python train.py --num_hidden_layers=14 --hidden_size=192 --num_attention_heads=3 --num_key_value_heads=3 --head_dim=64 --intermediate_size=512 --vocab_size=8192 --hidden_act="swiglu" --norm="rmsnorm" --norm_place="pre" --norm_eps=1e-05 --positions="rope" --rope_theta=500000.0 --rope_fraction=1.0 --qk_norm=false --attn_scale=0.125 --bias="none" --tie_word_embeddings=true --parallel_block=true --init="uniform" --init_std_qkv=0.0886 --init_std_o=0.0167 --init_std_up=0.0886 --init_std_down=0.0103 --optimizer="muon_variant" --learning_rate=0.0112 --lr_mult_qkv=0.5 --lr_mult_o=3.0 --beta1=0.9 --lr_head=0.00748 --max_grad_norm=1.0 --warmup_steps=200 --schedule="wsd" --decay_fraction=0.631 --decay_shape="sqrt" --final_lr_fraction=0.1 --batch_tokens=32768 --max_seq_len=1024 --doc_mask=false --train_tokens=278000000 --max_steps=8484 --dataset="wikipedia_en"
Each number is 500 + 40 x the weight over the matrix's rms, rounded and kept within 0 to 999. Layers, rows and columns count from 0. Numbers have three digits each.

# layer 11 attention key, 192x192, rms 0.0634, rows 147-191, columns 0-95
514459551436480480470417444508443501536537495466406514492566552496496529506524490506514607519408521526426513519573554501540572473417468524428463511503454550524537508581483406477509551535437515542524494451436392477481470510406558482513473476472471476496463547496462509550525468529560540491
506502518549572529468433548552429503509440534460539539436475519478571494509516535491397511442450495494543462509477449496536444554533472579536543531498543545540504512540531541504467448536514495407495473520551448500444544490502474520496400456457390524524514603514541462550561565543528486524
539503478475530545485515544518481481473498418494509516554607494467498485503427508522364500502456538530514513489525471530462466470529507410472514566553596500448539501470486580471485512492517508497523553472536529451443527545455523464487480524460480479468503607485530602519489495410491475475
492483435508623486482464556565484487488551574491484458454490545569465444547449449437515531430510483490538491495484520505531576431434512498450546547524534594466551459470471504510456478497459525489505496499529509567471531499541508444487421447463550471461514521485488499416554524511516528519
519485498468534505483475551481510424519465450420559574569475495483479499583516476482522481478477513436501511567573516504469506428462506501488500454479509435446408480484530509532400564536523583486443524528519500531449477405505491515474512514487550523480500552488417473510497562502464490454
506483474498553555493546555492451485510482500442472437499430531574474444508544447527493531549494466518506441481621481489478496497490470470506607517500521490611499444519489569503526444597482514460412548526579504489536581534488534456571495522547497468462480496558525466535525458528466580509
454457509528548518483554436515603528535522505526441477547523528452457512456522531446500546498501586533501456539464464537530491554509515496506503526519446490441469464546545449471488484561521520466495552578481526565515553476488539478518486464516556500494495525568497463447390514515541461515
563498510490546432511493485486531439417497692486464545600530495440434462516476637439566446491500497485503570499458511508531513391488582482547532486507512519479571533469533519430454521436511469498466528535489506513437489489492522496510488508475483507453420506502545470542531491504499569481
537535455551500502528484581528501484534517566512423496512436503565562492448487536463533467448507502545510511419513521505510551508529531490494471505441431415511486549546438546503540484526461423501522478507465564435500486551491553531541451536442446445387494501481536520455437566556518476500
470588455556456498521531526557578564458454552441499550511498529507538481510486527501479457515464447500564535539466532435485471525496571440554580434464435531460494575486460573492499511446387532470458444465521560446593496533539540452504495560512429515521504518528486581483553593509415484471
531527513480478436440469449495508473436472559448543522438510505471502508473463431499514485428465522469459508522507534512452503466459444431460495436479562538457586504608594475519511448542543460522379458539455521523497529524543537516501499485434516528531489439458428490553531527467489467516
552555562431501458505439523608536527522453403519533478531411455411525529569405510426525499534486490494531498429469590550483527482495496595532471506584462485440584530474537480537514486460540535522465391526426481429537543504530537536497502537468485498480523479457487547443533440474510473470
519593517481486524552517518525523552489423445574509533469539489495521528569507590512537517501492539536493519513548440570437528590533508498550457476481479599515469501481457512579555489533503498521407418556568473558496461466490496508474547522431510479494500489583474579550465456466507540467
528499505533510564487541495478493516489553564543506529471479528522548532532495492526509494491522575473504492497481489508458507519523463464460487506511482515498495500463561493466462464511521525491472517508531512519513487537521514508522513474487510472530479476466474510490501502491479493519
447502486469515485484490551546500494519545506543515486505523470545494460460513446478523483416520436511511523532580529478542493486502550475504492530473501411515467516536399479477567449496536456560541487484489451497496503474474535492490418554504548542444480508480478491539546522495493556513
469537450506522496467442566556464493484512518523419517500510474589521444467539456548514509484484471508498467471531506492524507474477496495544508520490538517456465515565445549464554506526545477555499491577482500506483502514520510487502438502545497492532520512483508469543546510474460548502
502534513492481557459464462459531524529564459516492516481505553456537461522475526471533468486521522487515521557493510485506494470494549513473556452561460510471481438483431427520501488536513490530443501539425507494486507556485515545507521477467553556493506563478548433494471472482449520547
489481500506454532446469437504581503552535524436488503517521541451515439527496500507531448468506491490441512449491505439495481509415545526480508463531497511513478490526461496496517485508489488534485445541499488486475540464521477424457498470445519497482492522509493468492467476497479482475
488523486549560536472461470440514481507487542492466526542510530427546484538473523542520455545518546532553521462485483511459526471507490492484495555535499461506504507451450477500517501487479495470508505537544475471502508482484492505468485502491524472525492499528531489445493459522549511559
469478519493571479533527503462459546444495534536510499431493426544466566500504463502474594505487498490518494483514488511475480508571503512501502528512484527515534508504601517430557471513465483503570545524618466524452497492518446541491481527547480450518499479502518530531482499516499521479
503475511480520480540540505445439512516527464515522491464470453550514533534505511498515547503482494514489518539531475505477518501550452479505505539505515467486537472451528523462506495498518496523517505491571524465473497501536539542493482500537496527458445472472564554519473482454503577498
555522502479523467541563509514469531491474515475518513552446527486495557518509514528529509498527494456478506554470486496458479506491532486518497522524498546492560540491488546527512508452478516445501454469523524439531533455518441442494532507510431527588500453550489564513503448477478412502
508435549487520461508431562499529531486457530496472537498453489537431533470506523542476572545477568520518516532453490560501526529516483502483488509496494595513495474476520521482540500553467510475513496524551476542491552437499489502468500453577556467518558494481520550439527495500515537481
508550477482547500457429483521486527526543481555520497491512505547510512502536545482518482513516549487481503509495563573495484528515478534487494442489527555535497491491479482511513516571513495509472532540477448508510448500464484510519445547495473479486512489497525557487575476451501500531
463524519488577480468495495505468496498497460515521517487491496504400536480497548539507532507479561519488530539470541573496473508460507516512488505468522563460534513480510559511542509528506555500592477516522491503505515480471504500465454549470502485477477533496518571477496463479461526508
528576440447497503498531472437517441509470536567522531481496457518538499524472545479483535449522523434418527510513528472457484472489543487551498543438478515526543507478495528554491465493494552472520488488577475514537552517481479489498596531497488449543499447482538509495473573503466373525
507512525474540483476516456494484523471431453549501501498499426503541559460488513500421563440502599570558572537504507514473473536590507512518505423553549464578581505448526568405476480473515482537554481566585562445447459567543544591493477482515508498554526522374580557488453535534530571465
607549514516540525498498533509584519467488500461531460415524438463602501511483530536452518513513488559506440520497464477456550440503498447487507497531510500537469566467504446495413475412489499563427461497532460498528444422540455495484483469470513561518481502446495504575521472559537539521
476419456551543487482529490504510461437495421451479506524435462411459513471494573546537478476473420497444478480512535506466454455549510525501427478527541514453469530448534527499475513497513463499540488540518485481477477506493438517492394484516460526501431543482528509540461487567535481561
474472539497512471489540515471520469496553504618422549484547492565564456572572470463530504481477480443496460486465536556591518413491505495459482455544513476457492492533474470492491439421572479491576441518472500511558579472481559533514499518487519456451489541515500523556433515455496564465
470477482513479511464561483556491464466449416622460495573501526515445390462532465515553497506454493479448493600421428465437474518511487392465541519498453462456537506492489495524505494504462495482535481480519535516508478446542504473520581400441512586547452491538522507510470471534574519524
514544500605514542495469450545496494524494443510475486449418501507477464472598450513516417546514558518475479541569540519484494448460500481516515506511477473388424505567434452492482486512487391572488543505542519486474534503541472467518550443464501479434460527533460492461533474570585468563
514419491455516443535545453519463486574507469502470397481601476475463480598565482551578497458523515484461511470524468422522418539545445520485497556492485475421528442477538414442583456433571505423499554501469507667589440537453465490486448437563469508464486436534550460472488502523580560480
490492497468551501484470511522487571487629415439510469531532439507553525446492472487551496414532466497455476477536483403570558440482523533579549476470531562474477444556429459431490466460528508479458505431493414421464518569589462517486557535509477459485488540600452457477518468511530558490
466495481458545498576512578435511592496472549518527628567487496540493439441500517399406508501472486525499616565477538572524546416471522580422531470521415518500493510488510522419557478456493434560469420506524493461507496488520501490432530495490448455453484487555503560508516471462480440539
428504494483496503485503484421537493537391508606438590496571405483500555547500438503545467521446460451569408435453545506480505537480536435572545508518508520455566550482523533470490553518510473513479540530511530535511574518536451525488591441516513480457507563485424473461527506540508427487
491490476500522603469529508508473463502551435478485446542508513442515510451483517518462586421523467491443464465475524455453513546436476458548504478476509587534510514495525491460528474538528530513554527540518476446500447465562484466563536475559465510509502501475532572516526545516474518542
502395415563489551496481472444524549455433614421456460460501470439508459504443559516525534507442422494444487491445547507532417451528460455531539501501394436515511544477448461508461501524509467603497546575449527475507430502463409515523504498530513581453464525518491470448539491475562514552
511503455582537483496500436533464538528475545417560489531528561494469493458366442466478444510478518495532536506547515492458586502523497553480604464552476512494542543411517560454470470523420476521597511502512507512512494502457498466468455554477529499451450514493506485456487502535437498466
483452436495453589466498439481565519528508516496442542459439536510562502512533496518525460572475517451477535491432527478513455463465497529479483486559495513487620455477505454570516494487525490464532486493511472543506443514456483516535558489509467469519549475615476529462444497485522489559
516498473557473525503490527462454440467439537545569421536515497502480568522509491501476513598491385522420502455525464567494495494468533498469548457523486494520484573508575532560458426502509555492445547538525517450484465458437451545526455581520547574449459527527519499455469557518436512531
480509516479532489579517587537533487441424456486455490504526496436459547463539551486507519548449501508554465407469431460540492455582469555405567459510538470428536543493522480509462522479507569501477556528512530551462502458518508464492536476399427501520551503480517481513553476568464571426
492507506480433515469422441556461496457485532519432499524484516499549494509422466524573448514575549437476459573510484536503489465431481567512511505525512516528554491538523461495473489523557466564523545544518547521546508516534483508463511477573512430473522496562378455522512482540541393408
501517535534448497563547569532516489508520403463558496465439532500563584436466444448526521512586396464485581492473502459514484441529578473500480462479510529540612509496498565545482485472516513496496477449579532503497468500538465452482482484505447501531464570440546473554553533508594543503
523545507492490528483504567479499468488503557496488473492472487468529550509457487522485539499439491495483526506446554527466519486546514562510522480489449476495499572550549519455532513536495556495519516560497500594482495477524470448595498551476503522436520538540484485421512489623472455529
# layer 11 attention query, 192x192, rms 0.0639, rows 148-191, columns 0-95
474581522567532512431379517522500478469466587546503536471487505481510486484507482505536480453524455519447482522486563550515525500506518527447479488544538507385503489481532430457500493498473520494406508496569497405450467510566447501470532560502569465497472532548568491583583529500510438567
511468489515549474446557584546456442482450493450469470481545499427511461463459539442471429519469540588536440521467493486521476508540530460520568463612492496447530556530498505510449532447494512534476618509469499521545480549469420470458510463473503562491493524435529563528536508466532496520
471514552462546548454527496532539525485441467542455555503498515540529455486481552447530491451513540560531481452485525572523595483484509465449575474475404437557475535513505523497505448430515536544606530569496577492530512434584480505487534522476415515495464434469475522573550418543476508493
566529555553519509436601502574489449482503442512455514513498423469516502528569480470456502480511534537443578502466524545465501426529486520509456438533528429410488416446440466484469584437484537443556451502518482495480432451454507567485499452523499443553489466519444501516472550527454526552
542578510430501582481454514474485460445512574472488579536394460464491350540547530545609475454421416493448495414492471478576549479465547456485560551433480482470487560471501573571556616527454587459490597493464477341546522464434496450452605491491553540376433501506437552508483435490453551418
476416529521499596447537558510540522497480575469489478512532484480515521487492452531550493507461489522536539463469478502544536501525546510493372551481517543496476567436481567411500542547492506409501490536511499404512511493524543519501533520461546540435503432457474459539440454478459571513
554460478540457525496437530472592450504509539510456466514535584532499587527528484525522541456466583510552509417553488548529504468475498441482493389535544464503554553538567441496533534507438409578501467570498612504477500544572523556495534544494517429527378535484592544509484433582510511480
471495466522473387460502423521526484495558404447448548502586571567497564506489539509407438438522486495527462523528486547493536447456495510589547505524480466491523489473489476536478492505438484518515488503468521523478442510466512550599411497502536432548494506517535529361475481513455462546
475506508520472515526564558425557463471526409501451500579513475512515517518521484438524520458541484527530496581527553519463531539494565487494523462465490466477409551528439356433552462416531513462476442523457477419508404524541458485505531517512512540559469524541497458392503539503549503560
503564500473591472489479533475442454409529600507475509430494426547447513457472512481418472436531515444497563502512521539430521495501511552533527505617500494549480517529472476482505519557553456576493397556551401566435558524507489558491550536492463461526538462455515569516571516482465456537
495550528446504491462520535524518520498532368499465496458435495492467399469425491436474490493538495489581430554443518518497485526531487505525461565523471425494449505563529534524549516535503513466537473540471519535369491418436472465515438491540494530476565575547524464408595494529501538498
529455571493467583434543565576387551527511503541511479391471538404474512412536571473533457516570520499495453467476490532554496532555454474538502387515503582481437501394506553488547549498492482480462385521434453582465513494498493394517517528447585515572529558549515518498449534505522510522
459533526471489506490508506568488472506470433552492458554542473543467553530439517510512490521457456501579512478461526545555530487473486527560468515502470489557536495491431496443517524517474462490478563470506529527497539541478437488506521499508469511502512459545533516548487490480550528520
543497447465501556509488524462476461514505489464486539448498546475446439472505480447509466477501517527484465517553474520467478514479506460494523483529519492500461493529575557526470522550473550542499521539509514498526481525481528531508481469570509465512478577482500450488510548520416476455
520507428469479503493536498506456518511492492506507568476503527443459457460510466478569432460554453492528484585498503523491523526523606533483493534538515453482487509480565502499481516469491498534503509528488529489535493502524523515504541489495511475532514568451505422504495539487424477454
490456499493448517500553459589470513525497516538446537506514526513474504465468505504419483479463458524546507494484456500522504505504493492551500521476490499482498457514537494553476479454506522497522514471448512506564476497571465488504470542495483507489529513498488451527483482482539439467
456486536528511510482542520546450482572485419577479547531523517520461473553466500431493502529502468444534571528498479545526521487511498490533518541469410497499508479519496450548490533528555488500464530439498431469525528611572501476462553555456466551481509514503483525528549492498511481547
521456534503522496515491561451468502498496531484511535463511535447534524533556467459473488566542510469468452513536523469564478519515530483486453465501468552514521467570539518509508487491503505504531491498478500475519518512498485501527526484539525510543535484520462513526470505529521489517
480539458506484470472477498494520511507543548491509500509492532504516482454533535540566544492511559507483487532488517507502541548460500510484510497534581516471505566474475537501505468464497535538533481519489486515497501501511562520505481433550498501495455525500482501482495506524480531485
517499473448494450472468497512496551500535538542500477498448506464522483491510567487487514410521540520532494472476528547565471534515491544463473423563592533535534521452474487480479485500471517464548479504455486509465458518507525542506454479521475424455458504520538590495476454473529519521
506500486525482469526534580543468475494496533475461562447470494472454515494449580505426539459497468574524516503544483531477525473493415539523499461495520498491524510502524571526463527561468479514489408445522438503518428493444520500565505518529510533497521521544514444412476581543524543459
473420485477538439474519433467476553494540529542552439497532546532504419573470557440470515499487477498518510484513507475500531450486471540427493498509496468471539540434487512489505494501469485512560505496483458540506486539489524538498522506465523464506429481489488518516479438510452504497
511428555532550512513554485527505525524540509506476498497504509523451509503478490464503454521484444476481524469460394463472547455495486470493526586475404427420502447511524532485509511508493472499522530490526535523505584471478569505519539506440483535471469500493498472513561432541473509424
460560479537488422504436517461516521480521472562497524523507529476519455509507536542486522485537534552514523503499551529535487498502500518486490454540599546554520525466491503503525493491471505520510463497516473459510409573501427553458447505499479407495509510524562544478455566455506515577
441555433504457463517454557475507515483559489550510463559453545508525505467459492417458526458477557515528546504453543567465485503497503509530494501551529544450586518550460506487493515478476496518473483513561544495516445501435475553495460433478480479493538490463490453558442526541523492546
465521504448470479430462516473567536451542489524493581606483416418514491545458566653444559471477499518522579533488507437559471550527451538490509467526558517534569500508496429507468472442523514501546480510504466449497484581486420604504453542454485469417478528522467581415441586461484506528
527404501442517575463520492576500570488512537479504513495584633524530520483495498486454459540507471535476560539445561539443486473488467509533439409507469444463491514507571431506461506491521543551435513539480575583458551435454461447530462466516482549554523520495398551589544503500440431491
478465488480473521462456455572500511547473479515507473473418575510553485474482512515540502510494454499457555532503585517410520494534484484481464535548503451512527468475487506523541458480503387441525544536507455471463569531486450543456553537525532489468529442458573537474541499490516517526
506480462504465483558562479464531476496508520468524479494545545492463468543531525477489470555474541486472568456460383544552583538556478538448530512489453510447525461519534492531504472520542487538553499558508567549481588528477493457502507486494506493523471433518527479540453506475492591472
509520529522548488496499551510537494519471588504548441519438448557549482545500423438629454565474443495527492508403426521500469481495467516476495543510438558493531514516415522432447525498636558464484499461564512420487487519542493476493541409444545533440515452470486524556530566529629455488
577499588530483455464517424456443513543471605516523511445395539501472472564506552524539492544483439516560520522475510426466446505514461533503430543533491503476478515395515484481506478572563528558572504522527587460535486511549514510475544467465485525508550495491518515493432473568473511480
530545540537506474512527447467457473514471558532423476501486567526604490526459500445506519536435463511495629437483469457481482505569349485511501496489455509532470500541453496425580475415565444471510555516503499439518498461439464413472470575492483516360547491453472443562490497487543566527
500553485578521478475457572459518560505464531521486575476553533436539562521447476550515534423454444508506548470424453550493574496451551570577455484521492532534529481481424457527434488543502464485478490569460434496407498500524603456497499477562483503473520483461514523529483450498555461562
456540513497482494569450523521401466579494495505543568515621510454492507549534546480398540534517494529539436556510542610492516548519494495456444512514555483491510537476507557470503468450434459535462448465463503507533485557483573524473450468486487474566445521485606543453503511516504494537
513484526490594538460449517505546480476554448479391420519503519494486535531497533543464430472504477540517512595422486573490544556574481502506512501480519506514500503489451490510548548551474480576501440529494406610486526529490517489496548455480517516513450535475539494487515503466500491483
495516498472516512503495466527520552514543442473498528542600484410456527505519497518461552501507509524488455479501559443484508474551596476603550444497486533570507482569534499530454495469447490507529484525528623495503558465499440463539610526551429512515531448482448477528563404449533442548
495467492439461494446537433414505540522564615454498471534594536528402496493449478526452573485487478506490441533541484530499485438499593535459509486476420513532536501513453512459533525571508472493513524533533461451553500531502545468508484476502475541514446504454490544440447518510521486556
577490525531448447427520489533521526597512397504470477504584470546450497521414483476486570426551510496546499538496478520450542511447512508522481507543511477475501518503574525463482485441411491472548542491476436513465488545523568457474511394501421440472434514519476452470506481536515499509
479471504439532538494516442447548525598532548503453530502437547567466507486556463533522510517462524460434599577498504504480480470530495530438543488390540558536467528555575409501453469493446493494529446488564532504483541519489515564519462530431406457583552487530529480530525512464514504545
457538502522517599546447477446528466401551536522503528460521512539494469554544469512415460550463483512503508559500516460461543500486558496488564456485546545497495560485534490554529512510440585478506504458542482549535460545450536527553491509462441532451489525469467535489454560610514465559
527545502531484425469480512588524518447494487486518530438502539462459421507506636430469487489550482520491516479560534484447503491522537537446507433467538506468517506492523462557515529469556552489563459501429493546505527552530491430506502532489470524473407513532502453492470489531510519455
436444460490510493492515472447452478521409577501437468444460506448511555466545473525545505516554496492484535523481527524531436418609519468485461511536431545527473557524472514464521542512520428552569507495527487545516560582482503448506487536503461416481483418439453490540492474480594486489
470572477497427504510554531461407544428491508527547577489600544488475531520463452470522483520486524559532570524465485460500536594436575423512478457517503452524570445442542492511457510512544495500493480546525495532505491469503425564584458471440587584547489560524534481491420463526556522479
518544477466489436527534506533498494574581466451455501453551589458545470515515606515465532493573502480569530513495521538527550513578492505464550452476512488465465470487507489510509406499562478509500459503548533492550473550560528517486504523571538453539444427468512498495500562481526533513
# layer 11 attention value, 192x192, rms 0.0847, rows 128-155, columns 0-95
542444448476509504524381462525429600486532495468536478549490506512435591525443585563463537544483460421530526467509449471414444514430536568501467576652510478545563514619472476536495499557512509455502495568514573520411492481522552512516518486513465455476569609523488531554436500572512501412
493401505441501555403460406438495416475471541504541391534486446510590463512492485467450541446556536505498476469432542478529574479474486512485472479499493484454528542452538534567417549543456519411476502584506523457507473485526566539498460548510483508547470579546506517510483542512535470469
484556532472515480494600501554463513501511541509433551458468450525562489542496481529469503526506475513450461512488462536548415464552493523520497431480515461520479471509567560486593446479482446496488537455538458516468542451576422486422536540521522467582435544533490483512524456534532535549
486459470516467519603528568481481502423406520476478504515524523546552478532565533414458516476475507424510420529456540501481483575523476494485536587538417477473497453487488541505477510527554421569526517450552517539504542496452521484479496548521433510581465563531561471512494536517429542512
489533523469527534582459563510522527526501507505460484468458452477534434451532449516549469426464473552510547449557497539525514452537489472492533448443525545502487427548505433555465544529449496507516422515483492511418478536515538513494477438519511573551467449540506506483453402547433462467
553573551489547510591444465527476475539508470427483481473529419540494528447520497432482488523564425571532447404462499574466537527501587596421434508543469420510529538518489495491498440511553514495415392499504494490554523517477497501494511460550528517532473467503418480430584616484528535545
462522497554536466460505535422473506454412475442534532484496510574475540525466510523496526520539471527518443472508537504505477492444502479450451545502523483578427477481510515586502508494472432501546480532473466467528468536564524508558495537540552452435481498545461602465536481601529562461
482545437511517510523543565576597496583580568449507537503536453488471516493446585507515546457512477471480495581487538542520519534489475577517509520446479514463486477435470494533391415486488573557497496553525471445444543521473511470464591439496466518466459485429502567517544448423486482590
556515499568455480542519419518424542452400564506482490503517484475528471505487393524554494524486571569518509421439501494488513510531472505547535505533546433456504558506467453518530529512492442491529554521465485476503501490527521474570538504519467550499514513530576485524523522486466533443
490432484525504463546551567506497540547537492475497495445544505461502423428482545392472515536496482546546485537445501525439540539521516455510609514478470540489520551488475493500464431461565539522470495451516502543533539561410483496499552500489477448546470413453469546421513531493498506481
502435521567568476501469416455518471464515471588502474549488511590476481445517521469483473524463509485530513519441472580527551535529518589624485489437513525515395485506528478500466596546529426417479435454445495479442483491467603497552411535491491461438455532506453549547403544504435515483
459467491475477491495494497465542435398473546502521434531524494482435510467453548577589547539438492566494463449500558483496506546480533453565497502462524493530495442525488468469477489494580448618473559541480526540502531560494511495459491534518557463457493549430475508562507493549477491492
514546588497494418468461481529522538477462466511532407479537466590491514529478427495471463485562490432489469425519468489543449523446552553450488460565549480449547555437560450464481533528566436504533515481466457523451539494564562500548548520544589539485500510476445502461525481516491502520
585433512509613474432425422466464550508514469443412499518534441460538536418415575437518513415468548450543509482480532453496485516416527437571444494435464490548497509527522518539471431473465506507566511527457555504485514512504479501576527471420376494467473494433595603535483512512562357491
487501431552504528486539566479519443491562458504479398543524480444469517564514558496487548505399443509501436520527451477528589495518543540545458523499565529498491460452512462498495551495518409537444543530490496498461542518494418575410431464484465496520532495542512546491468574458441490523
555489536446523477544428588543479545549493559520557479467503532421450504473484555559549492508571538464492565460571603556493428615535498421543487542476513460491475491551554515516533535577494491483544498464504515525509469544479516482421547535461494533470486528482603505512437525549477471512
538432496433492518525531493503476472514556480501561544576541482552503467607520532456496466410507477525544534508477530538543477527489556456517525433565540559500489494544491541522469543462511514476532423507535547472469568409523509496546535527455498516492481512434495498523478496533537531472
513500507482547526496579458507493552545497526509524491550520526499484479517525474500493491493464493462508521544499517516544397455550437482436615483496491528500455501471471512544507506446541584482494583463473491480405498468545438452506549485446458443504577453568527455500443504596514496518
576550510531523473554535486584477484487439446463480515505516534525486472510477531406510520560460556514564480430481523496469423585478518596475490516555466499479453582531482499448471494384383513427524555436563496491477482455464454543496521468484550505491481590561526503527492497463498456529
414533574488558491478486483543442501541498523474595548506417426553545517467532518507433482475475473532479593464506449527535425493516477534574529579459431514479519521531487507484450524442557486503434381502514522497578562479537494515514568477398567555445519468522495497489485461483454510507
606490489499467486493449511526465470503527494518470402541478594500382491537553504533508489489506552429521527431453572467481485406495571459481490509501541488535502528422514583486488520585511440554538501527468471467459569446503480515458591538469509550479495543487440529543624434493498550514
478544541453498483478580512519473516560439485497477513521443493487547499559497498518525495448477421524471492502482558515457518467474490631434553488580430583554499503474418573513569520440480508391467447527452541503493467484533546535539491477462554506428491576507489491460549488565564517495
490457537607507562557443534501533504526453532510495484545505476520461487491461566503521477408503481432514437562552552520469471497466509457498409511507489444504529588498476504495533500629469489477478595491464508485440475503507588498459494489493436533440478474508455571513553456535454516440
516523566497496416485493509484469487545425475559515557556444526517553499475508493469600508455553555530474511481517517433513539465504440514498525488464559474519464546565522529597480396501438511457591444463509426488517462571424564515508488511501554476550553519530445504587483451474437480416
536506529522475453565474406502496555457466503502541483496476401503473535464468513494508522427507542465464507529570465492524468508455432457491562503574545478405456511595461539381507524458461453514536455480495431515447525512422461552504503537475433506584506551515503458469466536480533521510
510455476522476492528486482464467465477593462487548459472509428435528462470431558535530506449433554499505414532455515474508588516488583534456515471532439528482563473498459435592416476609531471434474456492446472572493567460532563551509508468581489550511507543512414491547430548428439505571
460476515514488447508514454540571435540529456467499497434453508547601511502493523545456546529417511459503458563470495478518501471487486525478515471522500522476454479488490445471456504527496478475448518473534496603498510535422503487463502503497475523516524549478501545531471519553477511492
533499475548485481523599525442538522411563436465471483533511540502466468532509518409450469489342525425482572432409529491536511500539460560513450479521539497481547478484529513468573407412466477400506518472508508555571492551456560528531520467478535501518500579426493505492472527448500500478
# layer 11 attention output (transposed), 192x192, rms 0.29, rows 128-155, columns 0-95
423557550524518525509480514524478506540594480493487480504473466553395521514489475547436516471568486552511540577428480397555487406421541478534506498479524432448526598471529472478476543508431417536604504451545459365485465516494470454480549514431467492529468440504565444424525548471531409540
422522438507526561563550465517589507471488451522505502562557548449429492520494472522454496532500506528535502508493508440411462514551529530502534470595471439511553427572509578500487482529504534567510485487508525498530509520439499467444492450498504527419497468466553486436426502475478562459
483470462485490523540528499468451528459442388505473527438487520497497556459548490404571487477452570458648447451511483521535493516467441506522457549495507470523529506399428467483521502502538522478444511492558481552503453476498499497612466542516534482458593551521463504508484527475531491441
528579486542499516489550435499534514495488462483550583528550550528542439484475477499473474534517549541461594420508402459392503498477544538466436532480495524501542486453512494494483489508505485463536507432542528412504553479477466513484534528455497441527516514413472434415469514540470468543
512522472497486418470515520517443494504488431529528498491454508545428537473477456518545460537547554482480500467454625507471524457556524457436498455490458552535447524477569513548582492508576510476442439548518533483513560462512508534497493518508550512497476479499499557531517529471528506536
509534527542454508451554483519527604490531412512464524465517448532518471477593562504493537606414532468448535480437559624520538467429499481522488455483471449455385464437487463477525466499462472475483517447506529562536524543480513541591491547486505408519481464517526550468444418507563498465
553520537454424566532477510454485438544546373499468468428528432557465487478452475520559476492540485517552517541525482512485496472467486477503454519506494502507459505544547536463589480570469495526490463564514534588458529485488552499408495456586426496510535459440565535504554499486483485473
447450454444447470464542473428511492500498561479417502555510546428487421489472522576460559468442566519506532446560434465559585501510562459409491460458530527514498540626564474473499567538491478508395568481466516476454523507474483590530474566478487572494438455404472493483455509499442603622
491473458487505533500438483483546490527469584457568513479481484535514500545505538459535451548517526507509506490538485489541456487511462476468493561528523509451552465539491508442530463480528503506531484434467515443499442545458553500584509479490517519578476487510533494510439566610458493439
528514504501495464511500561460554501491470500508537562513540489420466526544448506492460518534487603495536536468490529497492487479507441498486468466481457476505496498499466563495485494455415528513474518546512486508526536455556529456517453541507489521485464521485494506465517446469517460506
493450588523494553469523581513582520524570630548560509494491549462544587520526580494563482466534485476507531422518440499528559477452469500406516439607398430495559466469465439523444449474460480515480472489464452493508516431470458512517540468556539499584503452556429477594529544489616412559
482513518479476474529445445439514554539587578503460564490541480539527449459537480502536448426522452478454521568496479448583525503490580557515473489453476520577509575489519528541517578477415537556519440507486566503449554476504492513491534462643415439533510511484535608528550537518481470494
508561431490501421499470456557472521504504532534515514468516541511487548501489489391501470478579556552524523516504570505520495535481443372490517551531557451506526484480491497418578507537444463493607446487529530495488489527522516539515456508472502453512549550519519517534509497445487513442
535488425446462568512432478496546525433522544481551512432521451521522496392453484560471441438540576537425489581549555469479468508527469483431489441533514610524515483444527558476464523536497411499553553505536520357490485471451525463485531536477480605514495501466447549570528495551528486527
487458495483453455416519506433525583454494502496488488567476509478539548480543460517482414483466467594505542431444445565494542540502536542467451504533420538528454410554531471536528552507468532593534493498530440566451511425436512496421502536536564516494475518469457486528526545543539500535
567452451423470587490550437486442523554520460533491530487437590602461530435495519505546489499540544521416493548489479465453571483518499469470485512515482526515457539538450498506479499539505485456540505445538531486430501495519461478515553463583544486541504490599514566427526463552457521550
485594517516526510537485427448574472610458544574453462472539455507529499440506436496471501487449506457498524575518490517486528489472513506536404460497490543546532444396589499477488492463517390580508496528505483450479430522480456479458483483470497506492459489548520431462480569522542496528
487480515491485490498558522472442466531489469494482529502506528447547475527524481513509474541498524566562477505531571540523515518488552455559401439483539499481554579462613543543510444457550488513504514467489448470405520567493438426438442543588525573461510527491492495409531553459511472479
436429519479442523490538629508519523494479514488473499482425510529566453496507560440511427478445583530511474508496430498571594482444460457496569498477536423482573454491503513480496416529514435452525466506531508424644482487484541419533563536502557502458540507521485460563613479540551438538
520512463487585510576517525491476463422488625480443485492444445533492534509496518506490418489525554556533444513541513510489508511555426524538485495481534505467545496469476475458480447559547507476489507477488495451471521433515519556483474514406600486554451530543570447489575487455522533485
547450559462449556422476414584558466526506608435541548605502479527422511410492588534524523400568503455454483467461473507483511527452551490521410617450514467470437544500522543523441499463441528494542564520514477446397375508606514456486470476465553442447551534517537490506395492550529495448
473443530603502566527516564469440457512534554475504471515537533597556512570417535524503524527494430497502521593504487517564551511507570485555517537418473486463497568542482523454555499464483497445446537531482564559537461480541534501425497509426528466514426477496479543483428484463599593500
526568480479473522486479422446465493500595624461503512456564570542457583445532477581528543487477556479408511432502492498532502490484461535542569518563524504454494487481537547528536517498466476502547436499547503540446468487551460534510553465596454539496438510452495438472526476503485425511
563453488531467509531451471528436455480473496546459565464497534546482475513430458548519486538525467531457424474525557513508600549564512457529466541496477545468514433492427452582470514507528562472509411510457513477573495509493515558419522500456501546542477463523555536448578460513586475466
471516508521544518505568442552507501501542392488495511549486450540512471498483410554501503481472562517525454503566504514516514485513510465491436484511512466513564445470524414452473501510492500509557474477431520477480494462510434527496519484479450452571523529487441522420491497481452490560
485539485471468512424490393475537507444514453522509459499576474451495508492461514598473536427521592494462514532482462463619499504505509584485538468560505481543588394496519490479423506478477503529510512534473512503528501616396468538548525578471552476533473436519466577470515552427542592497
516486489501525469467527516484501470510533439511473517544489438462497593537498543525512543446493485508475481486496417505516512570515521515512559533466511364484594441474559500490543484523536495544584447534467489485485465442437550495432484478514471485503514472550427548487509557475552456500
529419478514499483495450543524536469516515432585426601520496524437568501487547466516538522472487573546488504540445452478509593527503504494423493493461455540396561519481489476426479401411480477565606525521480499503569506476514525481454460553482462475477486464468492470583438474445498541518